{
  "num_hidden_layers": 12,
  "hidden_size": 320,
  "num_attention_heads": 5,
  "num_key_value_heads": 5,
  "head_dim": 64,
  "intermediate_size": 1280,
  "vocab_size": 22710,
  "hidden_act": "squared_relu",
  "norm": "rmsnorm",
  "norm_place": "pre",
  "norm_eps": 1e-05,
  "positions": "rope",
  "rope_theta": 10000.0,
  "rope_fraction": 1.0,
  "qk_norm": true,
  "attn_scale": 0.189,
  "bias": "none",
  "tie_word_embeddings": true,
  "parallel_block": false,
  "extras": ["hashed n-gram embeddings", "an embedding shortcut", "capped logits"],
  "init": "normal",
  "init_std_qkv": 0.0275,
  "init_std_o": 0.0,
  "init_std_up": 0.0275,
  "init_std_down": 0.0,
  "optimizer": "adamw",
  "learning_rate": 0.00207,
  "lr_mult_o": 0.784,
  "beta1": 0.9,
  "beta2": 0.99,
  "lr_head": 0.00997,
  "warmup_steps": 501,
  "schedule": "wsd",
  "decay_fraction": 1.0,
  "decay_shape": "linear",
  "final_lr_fraction": 0.1,
  "batch_tokens": [65536, 131072, 196608],
  "max_seq_len": 256,
  "doc_mask": true,
  "train_tokens": 435600000,
  "max_steps": 3711,
  "dataset": "wikipedia_en"
}
Each number is 500 + 50 x the weight over the matrix's rms, rounded and kept within 0 to 999. Layers, rows and columns count from 0. Numbers have three digits each.

# layer 6 MLP up, 1280x320, rms 0.0655, rows 482-502, columns 0-159
542423478480506520507474451476549546518527461556573520558551516542592578488421486506532495519526531471425531489570500491400472618569493585516522488507418445491482569529537407535509500517500521473509501427614435515587571518491485483421489498402585531505558519540508520481470546478612475468551515562520640602492570484496461526488479511554564446547529442554520476417594586525507549502522525566542562499467503512532546577515560522452547551554520523436461478520461495550564548539497418
594478471452469507497549515466470504484435554454421483450512486508468426511568515450518482623510571600441563439568428493513461477479486445462500486505565530395484442512466508553468463545536482459514494497531495522581539467429518466558501490423552461531607509487597518559483467466523468495461559544611447604488525555612539447454540471508522532604481456542581456438502511521486468506560444468487614357591449586461534503499514492459482431406446525542455499559506477466437471478405525
485447485509495554544412511481489460481545478543522496441544437556631573571598457487550544516514423478497472371491578550569452510483437515500447460491470506465576428500410514528466541450631432464456644445454556566549535534551445454463475499475502443556508521507480505465479411496511411455516533495528496514488449527516542512465501519578493482513486489426561503487504445562507448484577467576525524457484638473514448483380456426452542461465463509476485526493540494461543521482549526
464512544468476512520574478477435497533531454506511468603471544426502543448532481590586504430556510485485483502474430556508433442571556472449450523428482587513460577429490531507560547489571479460464505559570440542583502511550373499569457549536556532516563531532474573435455494496510576486453493469499432531529547474438574506552501414521472464515501428456507465485503519409443503527515501556510522511479519577485474497415408432615496429529489443453471562491525460531484550521464511
573531476426555510483524537433398507502470462478476615477508368464534498514499511590622577503574454517480495501490529546486489531553527496432521430519563486515532437473510502493509484576519392513539515522530475499530510595506438532542530472508525456555476478507408606540460438493420529467516539440510432506414506501564531509432413488574538496459407505585533470404512422502456536469545552558576514505476521522540506493463607468472475507512423451519495545488518467555449537399442467
482449458586475507520478542495402487458470520480590524526521440512514547462522511546527581324525509523533487486521503565583466464583512517494583529438490429447470484516430509478556558576610585482490531481489478475485487527475459502528522536471551439539474505546514488547488454443497500507515463480465514448600494468413476562577552516455538513614524402461520485498500534394533445518505502532462484510517556516475514528424514393471434487542497490552500470481604494528615492491440449
434463443443590450507548493539476493486545521435541458558390482516519521558402467555519482501556536545503432494459526558485538464542540486440498552488454506564488405544464533535453388593555527550493498481464558479502539505475501576477537469560497462579584492470471502539514412412542465513469526471543419542411529573565562496553518540578477428562536480533552528441510528504502454450543557496561525455520436501470501472545579473533571552580453444491480465559450445538564600533419515
548486505518491458513472540544321474496516479422494390438530462403516498507505423621384569463631457523474519446522490656591650459574559560445445477487581542488494601516516445555494574444542559356601342498444419527520460499602456479459476544453503468500496467578563519515489554489504390397295556534499477519395491521365596512463449558499467459592543457461497572479448512457424511519444493508536547453469499606535481655494523447576578467567438441493542605527479413505668608395542574
511485480471571504533532431517452505428546479522566555537467563517517508527498510522566563494441457467475472521533582505576532541577616439515432495445504562378500458424583500504500437597574565480538473475496528527561525500528528504560475459484582496499522456548414580492447581520575457482450479454469533542555431497567500538562450549541521474520535454544398507447552469458419523390510560510536578560521481563524534506531555605376501485497435391577464550467528411555501596542447530
564512460466466533457462407474491455411607465487600528490471509422475450565601448533460559501597468526389445470468462549461475493500434529486467474481373472484492507542526488458459408571600527482498508480442499661624481482593526461439459522456533521521543527587488517476413483520579505539553493398512454503542475503511478564543403466546527439545429507559488463468459450495457557523522551421543522376518494505474476468425419530517504464486493519508499478512478451500401473474460565
457413485464456518577595406464435553445413464455565579541379482518534478522423450523551495572534510548414468554492503522511523576531521498572522440478553459518390482503411422585529512612648483526516456479527600545518425486551510483401453498470515496612478473558549558460515588452427549472408534517519477513525539585525541523515537526562451481449506463606551534495461523375435501533498530549548575573589564484449499491570571383428524431500508494404491543434484459500429429502508532
609530482510628368470487474465442533430488444403608521592469487407549520457480470645493608341493525616484570487496540504420424596487489592572426395342441476487459520648482495511549529565510485485496470403478476553505505432499512452543516481552534558551576555529583551519390578569405388435506484530412512592534576514549467578640372461459448491577518461472576556497490471604531518513498459485449527384489422612366490418471544448495575528638492491530550501509436427438480502485453477
491503495434537442383528536398514530422499548518523387426561495549522520449509435494518560504485445589486530472454538635512433489533539537493484528456464458404441556559473449582513407478489498493478508483552535491521495513503403448595472509482472414516505601559548523516543487535472487508490442529503511578422546551539475479509468555499559441476501401579549515441442470470550574469478448517574571449524572580554500467491540559502545504370554544531472502480546518562507546424474454
470554463498574438493511519411526481481593508431495542534554412503511514480563541503573520451594448544565518499457524521495437481552514522503480517465512489509459467489582451542453523582570474432558451505538509438464478445469563479516499375461470531572541540543526621511545460484547538416493518468466578525480512534470464545450539467502502468558557524543468534459525555558381468476550512466521468493455504474507505605569480528595570528583552435476531478517550497499528500541445592
484489604499535496503580525480458490505492440483533497522592455481565548536511537507478450474496511550469553428510568565459476444578545539412541495579487446462453494489513505544474498572588590496552498371501514467660466585479470490517415477503433522462553545493584490519417458519473512535522487444556507531504528483530376576537526469548441457510483465591523441471503387490541539490582522496578479475412545509474490476431506431432462560504518470565475514485419503537448518420491525
509481508505460423370554549433432553533398502494488444524491541487505359489553523485456589403498456460466485489561602623552402499499467532517523432453473543486564597491555457488447504552462521441515423526434456528592547559564453477577412482558521497505559529528506536525479491497475487440515466508504518502496441494535580463582543501502440424512618477469546557491477519487489509467461465503635634495517560561478489495474590444437528479486461484545441628491450457425465558478429528
513520503557478439462453426510474424428370620533453530499456464524576446524552504530534509394465562490539450475552407491496439587405464524373499477515520454488630494475510536459498485512532497499475523497492522474551514603531488512584510543535497524549452509489407498453490513536500422541497464554469518565521505506544586511508470585506575490504555424485571494447504410589512638495588555488551574488460556364482469474420458516410559526506457471402494561513438458419515498532507582
548497465504443531485481480534460516520569420576550556612518481433541513407515541488535574572578566540408601485497509465561467505537423497462484442395538497514496553419423466493434595456499556493512464480540401491488518581505512479501535542536533582527545466606542551398474516605541525473477430532595506465476450567428601463546530498453484473474475449472536478442538539508539499563537539502535569520545519539436534560459549428480562494493444541450460396528484494489446508454496447
559547472522530528478516528480535492496500451508494458490484506485553513502537487529445616415477604518446503428516456533540531477489489535567433471490470426490478466458506540511494493562583598502452452361466440515527495514486489462534412516590450570463530491463540502536578510521501445394569551456512427556471425570515466476551486457472440457452527475511488563505447460492454504443494491513566487441560540502497475593536494359431615490501508669529491414469529452510542467525450490
492523470631486439455481487543528483555554428442464396547481577552521480441624528519536561493461618495440514446431511457511463522532490511504389440404543514486456514595440485557520471430509465450500515509560511549644509540525483453384534541500554486497520533464530512392394444441419413537463516493505500549437501575471533591470506505484578530540413451501480498473468582489536533581506445525572593524521565485383619566426541454470557393542448544493470532541432510442405554554552465
482466470509525467473614494500527454557463473491441490519496481520543487502509521466479543529546525523455489448476485542560492452424397514424563542513476531489486551527548454563416536537600546529490570533500509562568532536455553491588492551518512495533556496469517495378505524520440434539461488457505533614567487502512535444447519512490479463444520460519554448486488427535489537544513516459532528466431535428442464525467504506443612498522550438412535612593519467446424513527505608
# layer 6 MLP down (transposed), 1280x320, rms 0.0579, rows 482-501, columns 0-159
540531452567504466498435479451478554460515498538504501552558488504482446591491428507443516516498468513510563533510509550471483443475572496547566490506433492502513525453473579495448462583400430500489495477526471547484451399446471489537518513485567552487523433507532448506518490516473379475538437515503500463487516527578558497466504402595491455475627427469489586526546510526444568482553518500495496601450464427549512409429464617521475565489512497449542591363615470490438503445593534
462473520559542468516379552529519515456502457441476461530450455505542467404519566573459540570522473446453603515556452396489548428450531569511420519436465491450480496572447530529524541449529506476432453453494470444407391443415513478501470495496537529641457481510437484496513573494491507442445528525579516511436430547449512497561430479485474524587470431577625488562513527540537517531445541450493440446504532445456407452449461429501507470495487527437488474518544547529435570519465468
507474563589560419525434486493510505503507444471553533522486523486487434511569429492528458547466504494422558494505452432539545529489523550491469529475478409532448503521446578505488466459505504539537442507576469480433448486535567482509459489497472527632529488512476472563454502496514526496454566430533462508482465409548559537564506531586449466429515526571497444553534559510502470549447473481504452453438393495367438541522539465468513450509497553504490477456447505534471424531465576
599462453530522481451454494619505460524597457502493481460562573479439531480464564459496631515459534602499443531494447386492494539392502499523427514488563475534498441521562459580600497537473579476517595507448500482440549579412526499522498368530527471445446439500509536561479463623449443516543523440522571504566594438503478511565506553465439474514491423397521477520544497486589511438450462549532511425445495480495457440481489449466499567518438515475472390547446583509517501504420488
583530499531482540557505566573538515564480512400472645512495538482450434459577532561448458523463571478574499483457434492516509420590483567519465488522592432465490431607461473494607470464514507587568529556439444513540561437500540558536511539476489505501528602444465500498468484484521453558540464405458451470476489439486509554509453481462519591573530473466472523488481465473549407486462511628558524447444579444503401452432412430514462494520452546440428478530481552468447446534607513
479491496543443568502488492516516477484486566516406425513504476587519476532490508541524457497513567512452452507407520576489513526517560448508532541552502497458517496498424468460521565542554556534475499547529465519420546440562457465549559434561463554405476512505509467413492453537501417544486471497589495526474570455426436511474522461448470543508458398536532452620588456441499482514466504493523511479501507546523501476517441441486527489492428480535498495463550507463499443659477446
435541447575490554462406534583597456492442529536503548534449470464426451477388545499513477489515477450421392438402510486467505453556459505415570490504433472531553541590462523415459431574500498519478520490428486460529456400494474514609474535524515397399559528478426470561549495529490533507453450503511535501544518507523525473501558495542412430412552491500530505606573537534467509382431578520551493498554540640441581465515465468445416528547426406485458448500458459519472518450542492
454615462595477475599481476497400484507562493487489539495494450544475528487540449528494525414510544600442489531604549486554586522517548552491477423592520537464458452531495472436507456395539534489548444571461506497483499394514532421532550446521481520515433572442369520469445585503545394577558469492365554454471464555476544531435505451580489420521440610465436561533544565482496524587459588492467533641565452479403547561402530464423429527496506514386593472436557530497501417570506501
488568489509520489493544557449523514466440613563440479575515470454490490485486561519554479516483457525444560483534531537447551554482502447507563474488539528473514433560463484558559532447611461566570501551506456553530437452495624507480443499619416539488387544463514493422452439484567440536451488550441482511539502525501559503527531528430478517524554428498514533502539473432551564528434379500478551514462577412507423512530522456436603411501485453510526508425404510532504449473434547
499470429513413496488432641370456478572497583500513457532510528481528530487481478498478501460457539517518609513459430421426496491521546597446444523547570566487502436386556502570514467473549577649529470566372536520483473523588569508476589485525545504453475507545471520398486393530516504431498569454580571451584550626371466464478545490508518564513454534555485525474521489436479440636520477636473507446525467589544417441572490511561489528392524432525534495431544582474522464426432556
510479490540553506520531540575505519441534440545482578520498514546468403431504507467483366490471493437559458571394497492508594575503433590427470476608467452577459502518466479432473489445578440535485533489507519559509548425545510567412411509511431434543511444553519410576484566455622514589578531473443499525538534475622439493514574534544450518434557469478562387453503558458563552480486470461419496563469557546461590473390445551550529474527519580448482416517430502553480550559472549
495528508529490526455496412529551542545512458510568536619562506490507530541557468514531445545463540475465533501492448431476465561481470563506502511472463521404606583521499527493509518501470445486553560469509539495602517389580526533491506526467580483559484559499440552440461504545446458442592550533515539494580507429452446529466520566419513444373462518391528482539554544485583486581432493493451436484485395465624538478483495453544582571547407476509577560497404536450471445490419482
511500478553613477605451456465527490553513494526416506526510501448534476493491492427492550518464553420518510485443507515515507443538444505532534488496479474471475488498528558493577517486511490470533513476492533372396505478592535587476491461535580501437420453405432405576488501509447465631510495561520530437489503522514482511528513365464485480449466497534339468501474448505511501545481482539484438430410491362541604484555455541546593409511457453555575520564494496542481378511443460
427436467478451590519502384496461477426457438547538494475488423452520513587537463455522519433517510508468590472516563529606496488565502507527534402535479592569569560503505564567570520479516536485560462443520454563524543481429520559469524560480528485439452472518409497551455456418550560538467552533405470425518470542598466577468535476482586476446511481469407536507476464460449463485498560550529612506548557491585482470495501583552533557551501453522569457410495453495441495533535577
469586477522512486564505459543474460470416507486495506449593506584486490456552458462563552515501460504441484473526451503549408533512502506441527518435492541454475531542527508453508411510458525400532433454460437472549508481428511468531487568510466497423487462418540471422570470616435513484443588390541633540538443460545475475478571476496398524552519482493408482434522455447491605548448648539537483572551456534499522460448530506482496446483583403522558539489500561481373483446461500
464499444506501514565517608532482499378458505514557551525536511457441462439568488463483474465482461413402446492538483555445583535502409542419526550531443529555531580528514429466431556482529478399480467481532487570600536502474466419552513572409541574496467523538465521526514505420510409392552452445501521426548602440562489470498506423492499388453574514391573513517578484554568501535442538538439516517410551588525477444434524464538493599529539619428508535453515483537458422453526515
499579554517445555527476435495488539463484464468439585487482476436485494545559503418472559584478476542498433505537513457577520492465525495507546460491482456626589480425646495591552463352599448573511507450488466477483461562429542502561529512469418518494481447499527544537534433536544477469554397489439483542470499441472480477594513526419512445422581483569569453504555424552509515506456452470452568611468512568509520522433492436421548476385564642443444529436547452533560604616436545
494502466507537415555575511466506519466532454468552497651520445440471493517486443482575459456592476471492469581471568504510349371524477396443415494488442500496534482477462482500560464456492537451530514474486495478472500575437612527571507537486502413537521550484585495545484445513539426587555425540498558509503525487463511452544427469517481563446481517493516431484601516535491443542497534443503512471558469396546435563449524517498514547509571448509576464330507633488521497455462475
442556545543510420458421549575492481539486450440465529485495477504514395420469503471506522521472413443479496436509554423514538472541464549554517407567479431494537477457493558624547440490551434512502440548475516518525495549522536501553497543508524551476607469493477577535477498494517491519469529503509446480514469480447501506529519506459444553514507572504476548780473501516498436578398411442468507501470555461443471490565516437478496570573512443472499503510460554444472466508536402
437548416480495541524528461470487493532464459423480531601525424481496366514409589458478527582555553493478405461518371479588431467479547496460484396464431585441503472601453487459558523486558403446503496617477494428516533517473418478399602403427477537547457515529488482456446442453499446499529434596487483462426538459534430531496548536493572534483458499546450509567502409585596444556511512555485490556429537440485512403542553559437589411465515558527491543490559544508394525521495455